python train.py --norm_place="pre" --attn_scale=0.125 --parallel_block=false --decay_shape="cos" --dataset="wikipedia_en"
Each number is 128 + 24 x the weight over its row's rms, rounded and kept within 0 to 255. Layers, rows and columns count from 0. The size above them is the row's rms in percent of the matrix's.

# layer 6 MLP up, 1792x448, rms 0.0511, rows 197-227, columns 0-111
size [103 103 101 106  81 111  88 101  79 102 114  93  88 105 112 109  89  99 104 107  94 101  96 108 106  99  85  92 117  84 104]
[[156 176  82 107 130 148 153 131 119 153 142 110 155 147 147 117 162 100 140 148 165 125 116  95 111 140 135 201 147 141 146 103 144 128 102 155 141 166 117 140 170 128 170 104 112 136 162 159 141 109 120  99 122  93 143 146 132 120 108 149  90 155 155 124 119  92 134  97  68 108 152 144 124 157 128 104 174 134 140 125 115 128 149 112 128 119  91 116 169 109 149 129 138 127 163 157 144 137 134 138 138 161 133 173 126 141 111 115 122 119  75  88]
 [137  87 143 191 131 140 127 132 141 156 131 148 109 160 122 134 111  70 106 131 144 155 158 142 100 113 144 143 122  68 138 111 123 160 107 105  82  96 113 152 184 139 115 138 140 142 112 153 134 164 112 165 160  84 124 112 169 132 110 157 114 166 151 109 153  88 110 107  97 103 135 107 183  86 105 149 143 107 139 140 130 162 131 109 126 159 172 146 170 128 133 148 158 144 138 123 140 159 153 106 131 150 134 101 139 121  92 126 114 106 106  86]
 [103 141 123 122 142 123 148 116 154 163 136 140 157 123 160 107 135  94 159 144 144 135 142 117 129 113 109 115 127  93 105 137 106 124 152 122 129  92 170 150 121 117 140 105 105  40 111 109 136 137 122  94 155 150 101 166 125 117 176 156 111 159 165 143 101 152 115 126 133  80 140 131 138 135 114 128 104 132  80 164 100 110 151 169 153 146 135  88 120 148 138 141 133  93 105 148 171 138 112 152 106  83  56 166 170 123 120 113  96 157 156  88]
 [ 80 136 108 131 152 141 107 156 130 107 131 154 202 105 121 111 137  91 140 113 175 118 178  93 108 109 173 118 155 153 110 122 131 140 113 129 136 122 188 123 138  87 163 105  79 152  92 160 139 101 139 145 107 141 110 124 175 139 132 127 132  82 152 148 216  80  89  69 163  98 136 120 162 129 108 162 132  92 144 142  86 131 113 144 114 129 138 111 143 106  95 154 180 119  89 146 160 127 137 153 125  91  89 121 160 110 122 107 124 164 125 113]
 [ 99 129 127 148 143 186 147 155 106 109 131 141 158 144 142 106 140 130 130 123  96 103 116  87  81  82 133 100  98 133 119 133 154 111 103 118  91 152  97 137 186 195 122 138 117 117 135 116 111 112  94 150 104 108 150 141 122 170 107 140 133 168 134 101 129 141 132 163 118 154 137  99 156 145 107  92 137 115 154 146  92 138 101  92 132 158 132 163 185 176 104 126 125 102 108 137 156 128 130 133 105 153 124 137 140  91 174 125 137 145 111 120]
 [114 155 144  72 116 178 142 137 121 121 139 135 128 113  96 113 149 128  98 160 104 143  83  90 131 105 114 142 114  68 141 127 112  98 127 175 120 130 129  96 144  99 121 108 149 159 132 113 128 148 113 123 146  79 151 102 104 143 120 150 150  95 149  90 110 160 139 102  98 127 143 128 141 133 135 104 101 126 164 126  99 129 120 172 122 154  99 156 139  84 132 123 145  90 108 108 151 155 107 108 130  94  90 116  97  83  82 141 125  79 113 124]
 [127  69 156 147 134 143 127 120 118 160 143 143 111  86 138 137 143 138 158 147 156 147 130 115 142 123 119 140 102 114 166 162 125 112 157 106 139 119 170 122 130 115 106  96 127 145 173 124 152 134 140 134 141 104 158 111 114 136 127 129 154 105 102 143 210  87 105 123 111 141 162 109 123 126  81 116 111 176 140 136  75 122 112  95 109 165  99 108 173 106 143 119 128 143 137  66 191  78 145 154 144 121 142 119 137 104  97 135 115 155  97 120]
 [128 144 170 125 158 153 159  89 147 111 119 118 108  98 145 119 122 129 161 106  74 127 120  90 119 106 130 115 122 114 157 123 165 145 116 111 116  87 138 142 117 116 138 145 132 130 122 159  80 150 148 125 135 137 114 115 121 128 124 112 115 108 150 121 139  96 169 119 137 127 137 117 108 125 106 153 121 100 142 141 121 115 142 111 141 120 127 121 121 131 119 133 143  76 110  78 124 110 133  84  99 134 117 136  83 140 165 113 114  97 150  95]
 [101 141 153  85 123 128 151 140 127 145 124 133 123 119 111  83 120 114  84 183 138 135 119  99  72 137 113 111 155 114 153 105 115 122 109 147 104 138 115  84 155 154 145 122 148 185 112 140 155 155 139  87 151 135 113 115 170 154 100  86 122 122 136 120 147 134 157 121 140 134 133 128 119 136 115 127 124 109 115 158  91 108 104 115 119 145 127 140 111 129  99  97 117 114 154 110 100  89 142 134 158 111 143 172 149 135 141  81 122 130  57 112]
 [100  97 156 131 125 131 111 136 178 116  82 120  86 119 109 173 151 118 101  82 113 112  76 122 117 102  83 159 191  94 154 102 165 137  96 161 112  90 130 132 156 107 175 122 135 105 100 167 106 137 109 125 119 117 206 108 128 151 141 139 150 152 147 120 121  72 152 158 108 122 157 149 123 111 135 139 100 125 145 139 125 108 141 143 117 141 121  97 131 179 126 134 125 125 110  79  97 119 121 139 117 146 149 130 143 107 152 144 118 110 115 136]
 [123  96 122 131 114 141 118 144  95 112  83 135 146 118 114 112 141 168 148 126 121 123 120 117  94 135 150 132 133 129  81 154 145 157 100 100 133 143 163 130 128 102  97 140 132 168 107 104 153 162 158  90 174  96 134 128  96  99 114 143 106 124  87  89 140  96 127 134  95 106  87 141 142 114  87 195 130 132 145 166 131 156  99 181 142 122 143 136 107 166 121 113 102 141  69 115  89  88 160 117 116 138  94 146 128 130 173 150 127 113 145  69]
 [143 125 134 171 127 150 142 183 164 126  88 115 132 124 112 154 106 108 148 129 150 146 119  94 122 117 117 172 120 137  82 100 185 130 128 136 126 104 105 166 127 115 140 183 173  63 114 159 160 167 123  99 130  93 135  82 114 136 134 157 100 138 118 107 157 124 125 161 109 124 116 149 138 119 127 133 138 113 131 161 145 100 145 109 147 125 168 141 140 130 130 165 155 121  98 125 166  99 149 136 132 121 113 114 165 113 143 134 124 151 118 151]
 [120 131 106 134 124 148 126 157 154 139 138  97 130  62  85 146 105 147 118  97 137 147 139 101  91 143 131 105 133 151  69 119 100 147 134 154 111 153 122 149  97 137 111 127 155 162 124 131 147 106 130 106 148 137 122 123 151 100 165 124 116 122 120 119  95 102 129 117 123 116 109 114 162 128  75 135 114 152 137  99 162 142 111 136 166 150 149 108 129 167 146  93 150 111 155 137 139  90 132 101 100 104 139 109 134 109  86 130 129 146 122 131]
 [ 94 131 129 106 151 112 109 144  73 170 147  97 163 110 132  84 161 151 116 130 132 123 166 137 104 105 126 181 125 136 145 160 194 111 125  88 155 173 133 165 118 151 116 118 131 127 129 133 144 139 135 109 117 171 104 189 159 140 157 129 148 112 126  78 156 161 111 111 117 116 113 119 105 152 144 124 119 151 141 112  81 157 161 106 121 117 139 116 131 127  94  81 153  78 120 113 151 158 141 122 148 139  60 126 120 125 145 110  95 120 162 130]
 [123  89  97 110 111 124 135 147 150 126 134 137 123 122  69 108 161 111  91 107 109 147 135 101  89 111 115 113 143 145 122 151 121 134 132 135  76 128 202 131 141 150 120 162 157 104 135 156 147 185 131  71 156 108 117 129 106 102 145 156 141 129 146 172 131 136 142 131  95 115 100 120 139 115 106 139 174 122 125 167 141 146  86  89 157 126  82 117 166 164 140 144 120 114 129 134 155  95 114 134 118 111 128 136 111 135 152  96 123  82 127  93]
 [119 137 145 108 129 147 128 111 139 109  95 110 138 138 102 147 164 144 118 120 116 151 138 124 112  56 157 116 118 104 150  70 180 115 113 145 122  75 133 127 149 118 147 146  95 159 159 150 122 149 145 118 115 135 167 131 119 151 116 137  81  93 154 119 143 112 142 152 143 117  93  59 138 126 112 128 117 126 101 126 112 139 140 126 141 133 122 107 169 137 142 116 105 145 112  82 147 152 146 136 136 147 149 156 127  96 105 136 105 169  96 160]
 [155 109 124  99 156 101 164 140 130 162 152 147 136 108 202 112 131 120 136 130 134 142 140  91 136 138 117 144 134 157 153 146 132  61 143 118 134 131 141 136 166 138 152 131 135 120 157 139 127 126 162 163 144  97 125 156 143 119 117 158 100 113 149 136 175  90 105 120 113 131 134 148  96 100 155 140 133 110 133 136 124  96 131  85 125 111 100 105 174 125 127  98 160 144 107  98 115 134 111 110 134 113 121 133 163 119 134  81 130 136 136 131]
 [132 132 138 113  92 143 131 125 139 140 122 129 130  51 103 111 156  91 127 138 150 152 171 114 105 115 140 116 103 109 154 167 166 106 126 113 130 136 129 111 154 148 170 160 130 137 133 158 202 165 130 152 142 134  97 168 161 143 113 143 107 131 128 134 134 120 129 110  96 116  92 106 128  86 147 153 132 113 105  84  94 103 125  86 171 155 123 155 149 104 123 137 167 124  81 118 118 104 133 106 164 116 109 138 138 149 144 159 121 102 109 126]
 [143 100 106 127 116 153 150 150 167 170  95 118  97 105 128 126 147 147 160 116 117 109 140 110 147 126 161 196 161  84 118 144  98 141 154 118  84 127 145 101 122  99 197 101 141 136 151 158 105 126 130 108 139  77 123 139  93 131 178 113 104 127 111 154  81 173 166 142  85 135  91 144 158 144 131 133 151 110 127 102 141 126 141 115 117 146 108 109 144 135 105 121 163 150 160 109 153 129 103  81 153 118 123 121  78 136 138  77 102  97  92 144]
 [123 122 109 131 167 118 104 139 157 156  86 122 146 141 117 108  78 146  93 116 187 108 136 116 114 113 155 135 113 142 146 127 110 130 108 166 118 125 166 148 104 173 107 163 139 126 157 107 119 111 120 107  98  94  98 152 195 112 128 144 101 157 119 131 135 167 161 136 117 127 175 135 130 127  95 114 106 126 128  85 128 117 161 150 124 131 166 116 107 153 124 146 186 104 105 124 158 103 118 113  86 129  86 154  72 120 131 141  71  38 182 150]
 [ 69 127 143 142 159 115 136 114 138  89 106  90 148 147 117 143 119  83 116 154 154 132 141 134 146 142 108 168 155 118  88 154 101 142 142 119 101 150 128 160 130  92 108 112 128 155 112  99 140 115 125 156 156 103 146 157 131 111 154  87 123 183 108 122 131 108 134 142  98 163 148 150 151 162 142 130 146  93 127 146 115 149 153 169  81 115  88 118 159 125 132 157 155 112 139 109 143 102  89 159 124 150  65 150 120 124 121 128 126  99 111  68]
 [ 82 137 143 111 159 162 129 102 102 116 124 132 116 113 152 127 120 124 114 147 143 120 174 143  84 121 122 103  94  92 169 127 126 126 105 153 124 132 142 128 134 149 184 108 100 125 116 113 139  88 120 156 139  84 137 139 168 138 149  60  90 144 187 131 127 133 110 106 109 148 143 121 106  97 122 138 144 100 122 135 102 113 170 104 125 168 100 162 135 129 118 134 164 110 137 143 170 129 109 155 152 135  81 112 159 101 137 111 121  84  80 142]
 [147 166 131 152 147 133 150 134 103 122 102 103 172 140 164 108 101 138 160 103  66 116 174 131 175 158 160 130 133 126 134 139 111 127 117 113 142 124 126 134 102  94 143 113 112 142 131 127 103 144 120 100 142 116 117 123  73 114 120 139 102 147 116 107 146  79 155 134 134 141 125 129 114  87  88 130 131 137 125 126  77  95 130  67 131  96 100 152  92 150 115 122  96  88 116 132 157  96 141 147 160 167 128 163 145 116 116  72 135 137 125 101]
 [172 123 132 146 140 156 121 166 116 112 126 173 143 101 149 114 148 131 128 115 167 111 119 113 137 147 134 101 133 170 134 149 143 122 123 132 139 171 166  78  93 159 136 138 148 133  87 104 117 105 158  92 168 103 137 137  84 175 161 106 144 173 133 108 128 165 116 149  99  75 178 140 152 107 155 120 147 116 108 137  87 139 135 139 158 112 162 127 100 142 100 106 118 129 102 144 152 147 110 130 121  79 113 162 143 129 138 101 133 115 130 119]
 [180 132 139 125 118 148 173 107 114 127 133 123 103 139 159 136 120 106 118 116 132 165 181 113 115 116 139 106 124  96 126 135  75 126  79 164 105 130 120 109 169 168 125 141 164 103 114 148 116 112 145 118 126 146  79 146  91 161 103 108  92 173 127 154 114 125 139  87  96 116 124 146 148 105  61 140 152 132 129 129 164 135 145 128 134 128  83 126 127  99 109 140 132 111 128 133 151 160 117 121 126 184 106 126 172 124 140 149 114 102 156 136]
 [122 171 163 156  98 131 162  96  76 154 132 134 127 157  98 117 143 122 100 146 106 116 126 101 133 164 126 135 120 107 104 101 160 135 139 111 187  92 112 130 139 110 106 126 128 158 136 152 120 162 124 130 114 138 136 147 124 103 143 136 117 107 169 101 114 127 163 137 104 139 164 149 147 121  76 175  99 180 133 119 146 155  73 114 121 131 130 150 155 129  78 115 141  85 118 147 153 142 154 152 117 165 113 113 154 122 114 131 102  99 108  86]
 [152 180 146 106 114 154 131 145  94 139 106 100 162 103 154 105  97 133 142 148 118  84 104 111 122  80 135 114 127 127 117 137 134 157 139  81 102 132 137  68 146 163 142 118 116 151 121 101 114 174 156 108 101 104 109 106  66  90 126 116 151 112 115 108 142 165 108 156  74 122  86 171 153  87 103 134 125 130 128 162 153 137 117 132 129 114 109 116 165 141 120  85 102 103 125  79 137 156 135 134 154 125 111 135 171 134 134 138 104  88 105 123]
 [132 111 116 121 186 118  96 101 111 122  66 145  89 107 160 111 158 111 151 158 138 119 105 172 117  95 139 138 117  82 114 172 167 126 160 118 120 127 117 170 154 134 137 120 159 115 173 143 131 110 151 140 138 119 139 121 184  98 145 146 174 101 130 105 178 140 129 110 183 133 146  89  78 121 155 127 160  66 132 105 101 125 126 146 131 136  99 132 132 111 110 119 165 132 112 166 113 171 130 144 145  78 137  89 154 153 151 103 114 115  99 131]
 [130 159 121 115 117 137 111 112 113 126 104 152 134 152 154 164 109 144 106 132  90 115 146 116 110 112 134 111 125 151 148 174 177 107  93  89 112 104 115  99 127 137  91 156 115  99 149 209 140 109 154 141 155 131 164 159 138 132 123 158 130 149 175 155 110 119 156  99 100  91 122 152 151 200 108 126  99 153 121 135 109 145 132 170 128 131 197 175 103 128  92  95 142 153 103  93 163 151 131  94 149 120 126 184 118  80 169 143  99 140 104  61]
 [117 137  95 128  97 104 143 149 144 158 171 164  98 119 112  69 103 144 155  83 108 162 111 131  96 150  97 135 106 121 147 135 165 125 118 187 150 131 124 137 119 123 123 115 109 115 147 116  82 103 128 124 118 105  94 115 106 115 134 110 124 101 124  87 119 141 151 169 133 164 102 119 129 143  86 149  83 137  98 144  83 118 150 147 147 119 140 136  96 190 107 126 136 123 129 109 169 158 140 119 150 118 120 126 127 103  86  95 103 104 135 137]
 [113 120 131 138 122 158 151 161 156 122 144 163 153  88 101 110 136 106 120  89 127 110 135 108 133 141 138 118 149 147 120 121 148 154 114 162 116 137 171 108 114 106 114  96  92 116 107 145 137 158  90 146 140 103 105  84 105 151 115 120 119 133 167 161 179 138 116  89 149  97 124 140 133 116 148  88 136 136 148 157 111 159 120  79 193 147 141 150 109 164 125 125 116 141 109  75 164 148 150 104 132 136 165 131 145 102 118 121 111 137  61 124]]
# layer 6 MLP down (transposed), 1792x448, rms 0.0502, rows 197-227, columns 0-111
size [102 108 101 102  86 108  88 113  84  94 131  89  95 100 111 116  89  96 103 108  92 101  93 106 106  91  85  84 132  83 105]
[[135 133 118 153 166  89 146 124 115 148 115  98 132 135  90 167 144 132 126 162 106 115  93 109  87 136 115 140 141 145 127 111 166 128 130 119 141  93  92 112 151 119 138 123 129 136 129 137 164 144 102 112 156 100 138 151 165 146 104 137 118 172 132 118 116 144 143 132 119 163 137 109 150 130 126 154 140 127 123 127 106 144 165 145 115 146 129 148 131 120  98  99 140 136 108 134 117 134 149 109 148 107 111 144 142 115 133 124 172 158 149 164]
 [ 88 112 130 149 169 116 120 131 182 116 118 115 101 123 148 162 104  99 115 145 147 103  99 122 111 116 138 180 154 121 100 151 100 140 107 137 108 132 111 148 185  88 127 133 119 133 156 122 119  83  90 119 138 130 139 146 162 117 140 139 129 113 134 168 127  84 137 134  69 168 130 121 148 142 144 162 146 133 173 164 112 108 155 121 154 133 135 192 135  74  96 117 165 103 115 137 120  93 131 151 135 124 152 116 138 119  88  97 157 158 114 138]
 [108 130 155  97 117 128 131 143 111 139  84  97 117 153 113 126 135 117 137 152 145 148  99 116 151 118 126 155 142 127 112 133 128 155 113 111 141 184  96 136  95  80 151 134 130 103 120 148 136  99 115 134 141 123 103 150 146 144 134 170 180 105  96 120 104 122 144 118 197  91 170 121 208  95 122 128 131  81 175 124 121 102  97 137 112 152  99  76 139 147 119 132 150 118 122 118 133 163  96  69 159 100 187 201 139 153 152 127 157 110 109 156]
 [ 77 120 113 145 136 137 127  75  98 142 138 150 119 112 127 120 139 129 145 150 122 152 111 144 125 153 161 126 150 115 158 119 150 131 131 115 142 118 114 108 145 103 124  98 120  56 137  96 127 125 154  81 124  89 123 112  88 153 123  84 160 153 112 144 128 136 139 152 130 141 148 138 111  90 145 131 153 103 151 137 101 106 126 111 132 159 115 146 172 174  95 166 105 108 153 155 125 127 141 145 136 145 106 167 117 130 129 114 158 129 152 140]
 [159 143 144 132 120  97 112  92 122 168 110 130 125 139 119 130 135 112 124 176 116 137 158 161 131 204 112 134 164 111 131 120 146 139 162 158 129 138 128 122 110  90 142 150 170  92 113 134 142 128 117 104 136 115 151 144 160  91  93  87 144  82 102 108 149 143 140  79 137 183 162 143 118 179 137 120 149 175 126 125 136 128 152 116  84 115 163 148 150  87 129 154 142 117 152 121  99 146 121 122 120 157 110 116 108 160 120 130 171  89 109 113]
 [112 126 138 109 120 139 131 139 153 143 102  89 136 131 134 145 155 121 161 115 119 179 147 176 124 139 130 145 138  95 120 101 143 151 134 106  55 129  97 132 131 157 115  96 134  84 135 130 109 126 143 173 142 110 136 173 145 121  60 156 150 161 105 139 109 137 107 129 119 119 124 118 139 151  95  76 135 157 125  80  87 115  97 113 179 150 118 114 127 167 122 128 135  88 131  76 115  82  99 136 166 128 114 154 114 105 138 154 146 125 112 133]
 [148 165  97 155 127 139 122 107 155 104 106 127 120 139  83 144 122 126  95 136  98 148 147 135 103 147 129 130 132 126 114 107 151 146 142 165 113 130 109 144 138 145 136 122 149  81 115 150  99 124 127 170 123 120 134 144 151 162 116 121  59 149 172 131  73 142 156 186 119 138 106 141 147 134 179 186 164  71 136 164 158 128 141 143  92 102 141 145 132 165  94 138 147 142 125 160  99 129 141 125 110 110 106 124 100 169 166 126 136 131 102 137]
 [147 133 119 134 108 134  96 115 100 150 144  87 156 182  86 160 136 165 109 162 111 116 157 142 117  93 131 121 123  96 124 137 146 155 144 139 140 114 130 163 112 154 154 162 123 127 167 130 159 134 117  76 125 149 112 191 132 146 110 107 123 131 139 118 134 144 200 156 150 137 175 126 156 135 156 185 143 105 142 128 125 114 124 120 102 161 135 135  97 158 109  84 135 112 161 124  96 153 159 131  93 112 131 118 136 121 122 195 159 112 156 107]
 [125 117 132 131 113  99 152 166 149 126 134 132 124 172 143 131 156 142 135 122 127 103 132 152 127 129 136 148 132 108  84 174 148 148 102 144 108 128 112 207  98 110 148 113 152  79 123 113 159 158 150 152 127 117 144 173 100 120 124 132 112 117 141 154 155 115 126 119 151 203 136 119 158  80 138 152 109 120 123 182 145 111 170 140 128 135  96 141 142 110 122 170 113 129 118 131 103 151 142 140 128 111 127  82 145 126 111 156 117 118 201 118]
 [139 174 102 181 128 155 139 109 110 118 184 151  80 119 138 115  95 152 154 102 121 117 150 116 140 107 153 168 128 159 190 157 150 159 134 156 143 111  94  80  99 131  85  98  88 109 117 105 113 142 141 105 146 130 127 161 113 145 156 151 102 113 120  90 142 137  93  96 121 117  81 102 103 108 142 133 154 138 141 111 129 144 130 104 113  78 113 129 159 111 138 139 128 129 140 172 136 119 153 144 151 157 176  85  83 109 145 159 143 121 135  72]
 [113 126 112  90 115 131 132 110 118 140 109 129 168 169  97 119 110 167 143 105 127  80 118 141 120 118 131 117 104 119 134 166 128 153 112  88 119 120 165 116 107 134 146 171 151 146 115 105 166 103  92 101  88 133 155 124 145 108 159 111 122 105 158 130 114  93 155 142  89 171 125 149 186 105 121 103  86 111 161 109 117 136 155 143 170 137 170 109 122 106 140  94 105 141 130 153 112 116 141 126  98 137  99 156 160  93 123 127 104 155 167 117]
 [ 84 124 125  98 145 118 116 129 162 151 115 147 118 109 109 116 126 158 134  94 131 132 148 117 148 138 175  99 133 145 113 109 116  94 133 134 148 120 122 133 191 110  98 123 177 125 135 125 145 119 114 142 119 147 136  97  95 198 123 157 120 124 163 110 137  94 115 109 106 196 119 126 123 140 125 128 144 104 120  90 132 139 106 139 136 100 125 106 130 132 132 116 115  99 105 131 133 102 115 117 129 128 132 103 120  79 132 125 149 133 131 134]
 [126 147 131 131 126 114 167  95  93  94 135 137 161 171 149 116 152 128 135 150 108 111  86 130 137 121 120 145 123 135 181 185 163  85 133  87 123 128 113 130 141 112 133 148 136  89  96 134 135 158 115 139 114 123 152 140  90 169 106 110 114 142 121 136 177 144 147 110 149 112 140 117  99 128 190 122 135 102  96 150 109 114 132 143 112 119 121 159 130 102 111 121  85 121 103 142 127 177 134 140 132 128 113 118 118 139 136 138 113 113 131 126]
 [119 135 114  91 120 118  97 104 108 142 138 144 163 151 118 100 115 152 112  92 109 132 191 168 153 111 111 173 127 119 145 106 149  84 112 103 152 139 163 113 138 126 109 100 120 119 161 109 132 141 146 109 144 106 128 104  95  88 159 148 117  93 162  87 127 133 138 181  89 129 168 161 129 111 118  82 121 131 155  66 118 125 141 118 130 107  89 135 110 156 151 138 102 105 167 150 144 133 118 134 159 137 113 138 111 154 140 150 106 122  94 159]
 [134 124 123 150 123  93 140 103  91 158 131 132 116 175  89 149 166 105 124 153 145 108 115 150 121 156 178 108  95 148 121 122 130 133 153 125 144 146 115 123 126 139 111 136 173 101 106 117 120 108 121 120 155 137 141 171 131 121 114 116  90 157 138 134 123 100 104 112 173 105 133  80 119 135 164 147 146 159  94 156 166 111 102 127 118 124 103 124  56 136 145 118 147 150 134 124  79 121 133  90  94  94 150 120 134 133 130 121 215 122 130 115]
 [103 154 143 118 114 133 123 130 149 147 163 162 114 148 137 102 148 113 125  97 170 128 100 129 149 149 110 142 109 120 124 108 138 131 125  99 161 121 136 138 149  83 124 124 132  75  69  97 150 129 118 128 123 147 132 106  65 131  85 135 196 167 116  85 110 126 138 100 104 156 124 144 114 116 136 155 163 161 103 143 163 140  94 111 156  77 140 144 129  87 114 112 102 113  67  79 116 189 135 131 146 153 110 116 140 119 189 130 135 104 139  96]
 [152 121 125 151  96 141 108  97 158 142 129 193 140 137 145 130 137 143  93 137 131 132 134 128 117 116 122 154 101 112  94 140 102 156 108 147 122 113 124 109 156 119 136 120 105 143 166 109  98 101 127 147 149 186 126 112 141 141 133 156 115 117 128 132 120 142 203  85 108 152 109 137 179 122  77 134 124 169 106 160 111 136 164 124 124 120 146 149 135 154 123 139 132 151 136 105 167 151 104 103 117 126 133 167 110 131 157 174 194 122 155 140]
 [104  87 113 140 156 113 101 124 104 172 110 104 132 122 149 116 174 148 138 156 112 112 148  81  89 143  96 162 129 156 175 165 105 122 115 111 171 108 130 157 143 104  80  61 119  91 120 108  96 146 110 106 124 180 143 142 120 112 107 151  75 124 128 180 145 169 157 135 107 153 110 106 127 131 141 122 131 137 144  84 143 157 121 102 100 128 130 138 108 110 136 142 147 135 102 118 124 149 104 152 162 185 124 102 154 140  98 147 123 110 136 146]
 [159 113 101 143 107  84 117 164 104 188 133 136 116 149 120  70 138 123 147 110  91 134 130 140 102  87 131 128 154 114 124 104 112 146 154 119 142 120  85  85 150 111 113  77 139  90 150  95 100 101 149  81 140 167 146 124 176 136 129 105 149 121  90 163 173 141 158 159 134 141 108 112 125 130 118 100 103 164 147  96 116 158 144 147 164 153 109  99 135 123 154 134 105 111 155 158 163 151  95  77 160  79 125 141  93  82 119  74  88 138 124 145]
 [132 142 133  97 160 156 105 172 156 108 142 122 138 118 138 115  87 103  98 152 133  99 112 111 118 116 124 156 152 126 131 126 150 122 103  97  97 111  84  76 162 126 151 113 119 115 107 115 108 160 161 181 187 136 144  77  79 123  96 115 133  67 158 102  84 115  97 132 136  91 140 130 130 164 153 134 163 144 141 136 117 169  87 148 107 124 100  71 148 115  94 102 122 161 137 131 152 108 139 145 133 126 119  90 103 106 135 103 138 167 161 115]
 [145 155 156 136 108 151  87 173 108 162 107 129 164 136 115  58 128 154 123 130 104 128 132 130 151 106 128 136 127 117 112 159 144 115 117 104 129  98 104 170 176 141 120 137 121 130  93 122  99 116  90  85 123 147 151 123 105 124 132 108 148 139 142  88 121 145 124 140 129 206 124 155 129 149 157 102  95 149 118 127 117 142 149 114  96 129 128 109 112 158 144 101 132 154 123 127 116 121 142 117  93 136 158 113 122 105 117 157 142 138 142 126]
 [147 119 188 140 116 100  98 133 104 159 143 167 135 142 153 142 128 114 116 163 120 115 102 110 110 166  70 152 125 155 164 125 120 112 128 155 147 119 137 102 155 176 139  68 117 124 130 113 125 136  85  95 162 121 151 140 127 123 127 100 147 171 173 114 112 133 144 150 103 214  78  83 125 127 134 118  87  98 119 163 106 116 155 130 120 109 115 141 114 113 147  92 114 120 145 126  97 173  94 142 128 150 118 137 113 111 185 127 165 131 150 151]
 [161 128 149 113 154 162 139 136 116 130 164 150 129 149 134 141 119 150  97 115 138 148 153 146 158 138  87 183 123 148  66 133 109 101 110 157 134 117 113 104 122 143 152 133 180 136 156 120 120 108 132 145 113 116 112 121 163 122 132 101 152 129 107 174 102 135 140 122 135  94 146 127 118 108  91 115  98 126 121 151 144 169  92 151  97 107 154  93 174 121 144 122 135 155 124 128 153 132 128 100 112 151 139 137 104 131 107 197 127  95 140 128]
 [148 126 151  87 124 121 119 168 154 158 121 194 106 144 128 138  96 126  76 125 128 114 186 124 138 140  91 123  85 121 145 174 160 107 102 123 133 155 149  96 109 193 157 171 133 159 154 129 160 154 144 103 118  83 107 145 127 170 123 141 132  90 133 153 115  99 158 105 120 112 136  97 159 141 103 138 146 134  81 117 139  98 152 116  97  96 128 187 139 151 143 147 108 133 127 169 102 139 116 125 151 122 118  95 139 153 104 113 135 147 127 121]
 [164  92 117 115 132 124 160 108 129 128 129  91 152 140 187 100 155 145 142 140 133 132  95 106 128 136 157  72 103 124 116 114  56 125 173 100 132 169 118 150 132 107 119 111 126 167  66 108 100 135 120 150 136 140  94  93 117 121  83 141 153 132 137 110 137 133 133 121 100 136 126 110 115 108 162 131  99 135 131 150 128 120 109 108 131  91 133 103 149 145 145 164  81 105 141 144 168 114 148 156 117 138  94 106 151 127  79 150 180 133 122 110]
 [194 137 156 142 145  93 150 142 124 155  92 144 135 167 127 135 101 147 131 163 129 135 126 151 118 115 167 116 146 122 114  89 101 144 145 115 113  98 112 119 127 125 147 174 142 149 180 146 148 119 128 104 111 152 176 102 114  92 137 143 122  83 154 111 121 130 130 146 122 127 102 119  94 112 149 127 109 158 128 120 130 144 140 132 118 151 156 125 144  78 123 132 165 134 126 115 121  94 148 117 136 156 116 148 162 155 124 130 145 129 110 141]
 [112  98 108 155 136  84 110 122 139 144 175 146 145 126 134 137 113 175 109 148 120 141 151 122 111 150 127 105 130 129 136 134  97 108 106 178 130 133 130 165 123 131 122 120 144  87 106 150 110 125 125 147 130 142 145 140 160 150 106 148 148 145  98 172 152 163 130  95 153 120 139 167  94 158 202 107 114 121  82 130 138 150 141 148 114 115 129 134 104  76 130 111 117 121 117 130 118 127 174 141 135 100 115 125 114 135 144 112 119 131 166 139]
 [151 167 122 133 121 165 174 178 140 139 168 122 169 154 139 132 114 118 135 120 134 158 146  74 119 109  73 147 146 135 134  96 101 117  54  91 136 139 154  98 105 138 138 106 119 130  91  58 139 133 123  77 123 110  98 139  58 162 116 117  80 148 133 133 106  79 107 168  66  91 104 190 163 136  74 111  94 162 145 161 141 134 116 107 145 144 148 138 137 188 136 105 102 112 144  78 175 115 144  99 130 142 126 157 102 127 117 176  99 146  88 136]
 [162  97 149  74 154 145  85 108 155 135  60 148 146 182  97 101 169 186 100  93 162 116 102  83 112 110 120  75 104  98 102 101 113 122 148 121 128 131 149 138 113 129 152 112 129 123  85 104 159 147  92  90 152 140 140 150 153 142 119 156 114 114 111 131  73 122 147 124 143 153 125 119 217 152 111 118 142 113 126 118 122 158 140 130 139 144 108 135 120 132 131 101  87 167 119 140  91 161 127 136 114 112  93 143  89 109 122 126 142  66 154 142]
 [182 170 115 124 156 133 133 120 116 153 104 127 162 130 151 118 115 114 122 159 154  65 103 135 120 129 153 127 171 135 129 145 102 128 137  68 130 108 164 116 119 117 130 140 142 140 134 143 151 161  90 149  75 120 128 163 139 142 147 136 113 123 133 136 113 121 126 102 115  92 156 161 146 156 161 112 175  98 125 113 137  96 125 156 107 138 115 112 131 105 124  79 132 125 119 164  97 127  78 139 125 130 104 114 112 112 130 116 109 149 122  96]
 [104 146  92 101  74 110 116 152  87  90 116 180 144 112 128 128 140 147 146 138 115 101 131 118 130 141 160  89 120 159 116 166 114  67 175 134 120 123 124 118 109 147 102  84 128 125 113 115 171 163 106 138  63 167 119 115 102 107 130 163  55 152 127 115 146 103 166 112 139 145 111 142 149 125 117 149 119 140 141 141 107 135 117  99  98 129 146 115 167 137 160 113 132 143 158 126 138 100 166 154 120 124 135 119 176 140 138 121 164 149 133  96]]